{
  "n_layer": 12,
  "n_kv_head": 5,
  "activation": "swiglu",
  "norm": "rmsnorm",
  "norm_place": "pre",
  "positions": "rope",
  "parallel_block": false,
  "init": "normal",
  "lr": 0.00209,
  "lr_mult_o": 3.0,
  "beta1": 0.95,
  "warmup_steps": 200,
  "final_lr_fraction": 0.0,
  "seq_len": 256,
  "train_tokens": 646500000
}
Each number is 128 + 32 x the weight over its row's rms, rounded and kept within 0 to 255. Layers, rows and columns count from 0. Numbers have three digits each. The size before them is the row's rms in percent of the matrix's.

# layer 7 attention output, 320x320, rms 0.192, rows 214-319, columns 192-255
099:138133144097109102097065160078118146121079126096094131114103072110158110123142157102104173110172217111166120126144162166116139130147130152176114130105142151153107133134141135129122096127136098
110:135106128139185172147095001112157111118081125188090106076152117158135151099107144108142091166126167167168150140149089148141098070090125110137116111130125116139129157129172050127163088103164150
091:086144085149154152140059099132111115136055093137125122045102107099114138125125089178129142127101154161169147158110177132090091078133120144201146105109129124172118131145135101101187122057145053
096:110088167164116129066126151154149143175161150111130146134130092141147140110132110168176125113140175123164116177141138155127136145090129133106111060123088132094122150037161090157140100104102172
103:106137146123106169128107087072151126126157084122129099120091053055088164119053156103160165120155204097160130196119115116158166120095139119112103111150145133121151170113158091121102180175151134
100:094101126120123112145114101108148099112144095168158114148139157095152172124088151114156103100106148155187077104167100076121130137076159130132145124160164176121174086118080072118166079112112094
103:114162171153132219148129117145142134056127129107167093122086084066143172164181099174112183134123181089154048104104175143235158147117186147130123157080142070159104104050112107162121167130125155
101:095127177114104089097137095187118197199122160110087127127118126141144157192097056142135119132065126163128138145091070088140085130095194102178157113163092101157121183129113115110140167117095096
099:148119139153170123055170152032123117126092158135103125106121174184163109122183092191090125105132089158132133084149123171123172154137137118147187115127083152149096134180163146137180141181156166
102:128126084129101114113125132100136112205157174136104142182155112113083119143128187168109099162111108189131144160093122077151162116160124178123091137086089120094113076122072072128136153058118152
090:138123076106142126133139122195124166120115172153138212116159105096113153122169119122127049087131105138092130090124185114124146130152120088093107138079113097173096105104128088049141140115097168
101:100168117087111158098161093114111103114060173133148146114115138169177084129111114113172133126133100069178060086135140092103142132147103142072129163165103104079147101137132129140115155132110139
088:158089084126125112078145113151114121190166194096149186117148175102111137154089169199168149085124104077124154101111143124156107185146073181135132119138121072140133163128122155163117148107096174
086:122105119140103130102114094127184146083131162059091079118089089103129150148180113139206146182140126122114169037098128173151147086112142144116120049148113097128138166176106111119094107122144144
094:089125140113171105142170173181084084096114134156180132148177169142103128097097105147106123176091086154106133141143113131109219120152157135167184170122151159125095131122113130094179177069119124
104:118163143116121113125107115136162133169176113096152153103105115096121065094172130044132102152150128145070113175154161122137142150156193104166130113158151129138142069116164112103168156151154142
099:098135172150132132140129131141128165161145065149108137115184100109099115131083106173178132123072178125141106160109170075133114122176149201154131051105199074159139099139159145172146140161111224
100:132136139166132155141080180146080148149165132087134155140093158134186114137103107118114153155123108109156128220119116163112134083063116142122166111128121095109132108104094175161136071107144134
098:064134126156109100192196134140129100139128111112132195096111177132115118111117172071123141188103068176110126127126108118172135112142112148123157162155133131113106140115093138166096148066160122
101:189151139069171136151083109130137171110162086071120137165102152088117187165088059096114133130183139094071111102153117179095061145130091128084102078140148141109184109161131121104072081150126126
103:067170090104145111189097179137144139152150120097118098101134152105109152116102178138156111113106123126141128130161080130126112152136133120138134117132123106119112136055164079124208131114206186
102:111160094109136151108099099143143103106103153083176110143138168114132122184077138109112086120096092173143128128145090122168146172136107126137090146178091119100122153091072100152152116112108177
095:146058155142150091118081102114172137156078137073189158104103169116130093188084137098142160153155157127124095093098193092123158100160149113136166074147122155115162133125109060146120178097137133
096:106147129132113127128199136158126098115179121155161124099167155126127102044113143046149127112125082167159153126119063150141124150114133066085141102129120090131092106122129116146106101121153111
104:064152123137092133129106140099186152079125104090136095164143086090138131177125111097102190098069129129140142119113122116104074170129162191190076137159125116107139147093130180067186147140096143
100:111116143079100175108099117139116110155165154116123097110136181148151159108118158159156127121083084136133105080182141142121091110083148176125100105090153122160124126083141134108114128144103130
095:101101184137155116139105152083087124093073091101098108096163179066109180092139079185128101149104147106118096098170155050103076170132081169072202101107114099109137173068100141164099088095220057
103:200097092113040123136138126123148171120114073179136123142134133114114040112087074070080150032171097115089187128128150118129161132107095197149180164153142163125205098101152153156141117135105138
092:026128191164202130145162132156102122171093129171131122091126112146132172150123147134168096127150104160094170083142154134126137139131146148125109165094116085129081147159096196123100123098110072
105:106140134171139105148155105127109132115102093151094109150121127114137129150087099151101115131096139084121142139111131122118197126141152211132186136147095105132179126115100063125103085127133121
115:107130166108123073123165111110104151174128135076094150126109141149141094118098103182095149162192154137111151062121168092118107149137090125101107109157125128067172114152176085098088098157248107
104:145096159100072103076067079146110201116215149156153142120144118133121105061077097152122135049127100132155080152124127128113194140131146088087108129095081176079167157098060102105084127119180110
106:180099102084098141184167161115086092075140136127172127117082116093104180126147107092142110087157089174133040147100103160125113196146115110137162158076137166099100117097110112110121149117054148
100:119065145147092099145180178111107131084160121119102119125104096148145136123154124217125219124141145122102139110169154128157113136109145136080094150123099106131125100144068140160145145191188127
093:153135145124113111116148109134135163117118149115123124081156147153103142092177121129092098136176096034113172123175160217134118148126115114147188115102134131139115120140083115153079109158109102
101:144190111127146168078134085116138146143116080092102074162099050108173078124152113116120114191082213163142098136094081106149100123178130150149060139152149130173067192116130163132139137131086162
105:121077068214101082153093195104074106106145184115100163110133105124143085168107120136165169149091093102150144169130098102149140100137126106087112102064189120109141137181118172127083135119114112
100:106070162155160163088130099160150197147194178149113096067148095135135172128154160109066096114097121130119150147109171135132134149146103156143143121083142121124136054128161116115089096191088153
098:188107086100130143153162156131179118111074234121121182127154091138146098144145106050114091149145061075142178143170148149136179137133149097089158089094097143125089120146114197172091102148059126
110:103150085121138199201090142131188110118125155162085133094099106128109131131123106141150165103134129136123087113107120119115110102147131174129160170170159149120082090162081137156131116081176098
131:155164178068192174104123121119089152183162094153161061218141119079144129114139122179136126135121118130147158120136164113109142198120164195182113144150108196146138090088145148112185075103056162
102:145088095170186081166124103121174167075163092115153153151121079149145041113132125134109127113137158098162144085179122147111116181112054111074106050176131144144128138160144120090163124158112151
098:134119163146138104140135117194152134158079148142206118113154173112156059133096124151170111130131119084135130104175170123144165118144129121093158118111159145119175065154172129116146088189098136
097:176138126154151178147052150213190114129121129177139116111091069185139120099126117162103108137137135141111100144111179167097132140134083148095138137130107104098104072148134128104120090094142149
110:125101201106138059156147153176172128131071051168149088095160117123184182136158120174073161103126103089161134091162131104135132101121120104084178146120179164108130144119173134146168096120091089
099:126155139170117098082118154148104143144135097110190179170092140147172124116161125121120119092146167125153121177219131082170142152107146205116128168112140154149152112170188096124087138096109205
097:177161116166193119129093092179117089110090132146142099077168126069135156070122119117142100134099121109124124119135110136130101153148128147130111128097115169121098146146167152178068200122117052
105:137125134100116135154111103109186106156165121175108162167170144142091081113116103143121126115223067136108191120207150089100116094114136059110130144168127112139128115158156163149084118126154095
101:132138148142138118108169123165163137140099116140139116092143102086123127081075133088109092107149138147134158108091137171122192130124169108130168108150068172126165123153072196160105132129074132
098:126108138127151137180151156093020178166115129116137141132120075131104124128138123095099145128090123114071105158139169107096125110114124102203138126150117124125142096115140105172116164170119122
094:127124097116121158123125162141149095128126112063169162099154174133072130136182135147146152092071116079142163099133097182137140214134075128108107166164062111130205167093102132162097185163156103
105:118109100158105183153092188146124105180146100153203185116144163166126194185137122143190088185142117143106115104081159159132122120137135126123145113095154062164105171155053141131081117090120120
103:149126095110120063146137125135135157100175079136144087100165127126141135115150123164104130097157134075136165152102135118126113088130155188171120153110126142105146171152140081147120150090119149
111:107103146123137128091122150132098148135137068102055119223113113076151108142120213078112144033188145087139151149152127122113119158144143120173138196142155128128110095115163153144204160141162083
102:126143121113166171101152134099126176135133030083075093113158145156124165115095134128136114079113100140137173194115144123123142137140155115149094104103210193155100159142157146134169146084120131
093:115112128149128077087168137135099153115131155099114087139150164130135090132116197108133162130182107131172186128088117139146110109123104100090162188123143154160144098107100159152088145106154124
108:120108103158067132103164144106108145138061123109072158121116116135171140147112139153132096145082148107178139152128120127164132116153152145136117072159112172147089123157120156142101122146159168
110:135090126098109133050143166126116236135125155124068166162167111086126120118148135138114126077125098128102204175124081154144179099091147117157082141194133157143126077151122068098129126140108083
090:061098129163125118093119138137127100122123134103099143066095146105146110126088051142075134098130106127050106164111135127117154135144134149149125072112140140150087132106097080114115150119134127
097:128134195136148174142123105099170157151112167193086184133167147135128158130199106141046125154091119087155143130102153169161131119146076145126149118110102164126236093113143160134160094170131113
095:121086137129149216096170172076157127089144158090171137138092158142087093046098173120122102090140130118070162108111104130122187138069083116148124080158196116178122180145122088123130247106115155
096:096118144099124133073133097085103086156156134116115065114140120077148141109152106089156161100143134147144120172130101081110127100170100164085139089110117097139104132119139119006195147124099143
125:160107169120131091140134112080074138131121168081105126190132142051077167122145091129155142176143099128148161137140205128131022085107118148142093098173158137111115144046025092107113112092068126
094:188099087129176084112126119136154163122133172125151119123127094124153107118086158115118128131141108168149101155066120133078099140137183110140132091099107118132114092049090084133149124123159118
097:146156079138126104108145112136097159119168162195112133103118154182159159073191148132134144104166116139096129159097152096147128150131109195098187135122147167112169096081156145146083096105153115
102:117096129162125160146149070105129066136162167090150143142137133149114106090162118086137140148170110120126108139110168138070124158102145078147116135118169154149144094127120149131147182177113148
096:174139105156160093157087162134182045093135116061092161135087164121114156124158129154147132128186107162086139158113089142163141139207134142119135126165102139146154093118152167153155102118108177
101:136145084107059103119075100132110169096174095096110085142125110123113063079141163235129169070172091131167093168149117078141114073152137159096088088165156127076115108054138138139114149185119166
097:078087067120085082126164073125092173130131130139107176192135092117146113071146152130150118166139168057148152178085161155134144093135175076121136174144114137117115083131122115143117145124163130
110:096153144206100138149093139088149135123173108176136139130128110084128074105113142137105117089160122130146187127087117139178099156185137112107163134136141134086155148128143133160135111168168127
096:103081136145123173129079137176184080119093123136097112165153149134146141227153101156147119105136169107107154092120148106110124164136096167112129116140129117139139180174113147158089116128119095
105:190122116081196065094128135093116157089156153121150158196168072085090086117133098143121079110086145113160121151155103174081185133072097127116145152152133121107153121122113103085141092100151136
102:046146137130078115128169137178177141118052141142111160085126140143146148139099182218111097169087102172105123093187133129116164162128158138111092151049134126170157085157118181150073209156172120
101:119124132108080140109179142146171125177139112129143133160172156130106133172069114135123153178045148181113142067155107071139127085107165146174122135158132116141123090122124144190145191102094111
103:235125160131120113136134123076113136116086084162140151136192135155083171123175138099148153088155131132152099127112124114173081102165127155116069134075126154095123114182093162157143155103160142
099:143114128119066151046150170161128099187090118143122125061207132174155098126157165105128128128159112123154071120181107130169132088109109132167088056132122130083110117115171113076109165113138159
105:139106135155096141084115152139160125109124103077185116126164088143117099158114117100184139101152120181136158171150152086084137145155113177110145072132167090111054089135104143045102118164126210
090:184136175168070124125128083165122095171087101154171043159116169121157087148146123102134144163142129114134123098101188135104129176124134138146176172122108104158096150137116138157160081174108202
098:132114088061110152131132149209116090143088112134129107076105178175145152140096146160176101114141131087087174065077116142163109081120130085131058180149130123104113078148126093147145201071146129
104:117177140094127090073134108134153150094131071157130123181114125104131079078096173126142119143140172142145125097150174102117151168160125165163105111100128140163163148117121161161125106082107069
091:150154124111173136159088139118135101124144148082139158135105096140107129162187036153074146155114101149074085131151147143113128107131192123121184154153097112146129127183133136091125153133097120
099:172156087140086092057058044107120124187133168134069129176152108090166093111123145130178139070223156096187146140161105148151135130095086130132056127165187100119114096107092133155162113172085145
105:147174083079135114193075135160105106130108092154111078088118157143113118120111126130137144109094156143147061090190104106103160180187118172127104133113155147098133162117151158129145116137182084
095:125116150112155091164154113087108115155124157106179158140130150146146180136111097092133095173086100124156109162074158141148148138159098055123221157131125072104128150146077187151098122100083134
095:069089071108140157154160157162068138111178108140190117071136188141148186100182088143126133122134148109184129103150092152112123157158134175119187182146129161134116089131136111139132160105163091
097:124125160145104140200164110158153126106195127119144092108117143151112128149165119127136072192151141155148167143143178177112102077107207122121142074087153128132148099146112154070111079113123101
108:116176147127139110078169087134107044099120142133099114122123131086076069154147157188127073141149106103042081080150137148119091070148105127149133145138139141121105140168093148088130119152099180
094:074138126118114112101123130092168163151105171108099158156129145089161172168070169129111139158127130132099082113135096101108127153117114123156123139108140102085100133105151175179160139168069162
165:130090155139141175126100132162139168116121158210029102114048138189035157098123102151126149107114082131078119115195113079100115170141103147117155073166104126097146112141129080114140196125091110
098:151206162134054142135150103154131130154147149092130028068089091157175151149115133163142088053099170148184153142112169117092151153137119138152136132090133142127122135125140125144160109158109105
100:159124151145129151059198103097150127088141156091134151117136087111136141112134150132133190130089127076088160129184111136095062173158136093190106157088092132185127153108173127125132073132190109
095:119151134114159176145100062122121097136113136116145157125095100129145173110134176146143123136168136137159133084141131105145153089146131127114173096094127069168130195128170167088098140114134113
108:093082084109177145110097125163179113116073167141094153135144112163138092125158118106107167138110157127132016106099136191170168083075145095145176108140110103148174139108137143134085090150140088
107:077126051081113121139168089161175130103187159136146089142052156157241061117110127117108152140145125146110111155089079168122106138073138104162161146130178131096079065105122045132140159151171111
103:087064112068149127121126165122052156199119129129131109142104101116154100130144128090152107139092104110146073128103118108119179171099132086163123118111174150135132110130156168120115162108087150
098:151149106093147158100111150064111153138147144150095159131108155119161075069176141150136158165114079137051128136131112124144079128170094089166176193136121180078062127149110110146148115099148112
105:076153147099140151109184118149123142128164141156063112168095112125129158110153104159142156086140126131091143155121221160110109130131148098114149094131129180099178109141134122133154207153104082
097:148182132132131123134096130184148065131152132129117073090157131142145142088151151169157094159178128117057141137088166143112169177119145112064094125133156138206090089089144116045149147092125142
099:168132121111111214136133099168140113147122133087150138157133161126135196110105134131088194151093131148100102099113106085096084119099148116154113135066097180140104113112155178165112148049074122
096:141161165175163139119159084118149109112138065146111170131162097153179110141147068150115129162146109124106162168092118081158116129107163103146147140147129088124118129161121122158116118149176087
093:093097142154132092170152104068120211107105128104150153086111102160146139141161125110140115127104094156131119115130086166184166145152123147119150093109163139165187125138060142116103147098102154
100:173110080110137150132101138048091181104157127100136087108105143119134107127084117136116189167126157151173137082157151176165170127117093066098134102118119119113129096125092167152163180164105153
089:133085141119144135109123132158077052129146161166114120123142115091148120140135123143151133150123169129107112139129099123106174113130144098135138098177121188147120131086152158114142175113112123
101:117118077146178117154071142195087169160115148119127149130112183089144088082103103121160076176101132148134125114134104149140133147094136095100137132146090092192204107125099097143106138073155112
096:112136132120084107079147104162102110123098135076132071041130124158112133171136104162115071145114151129107085094055163142120136132166138114102138142121094143119162133147088172111085130119109132
096:084117146060102151107119195103126087128123184128107113151093136151096097148081112133115148120160132089131093191123161146070112123103140137120069072112083122185081113112108177125133127148113118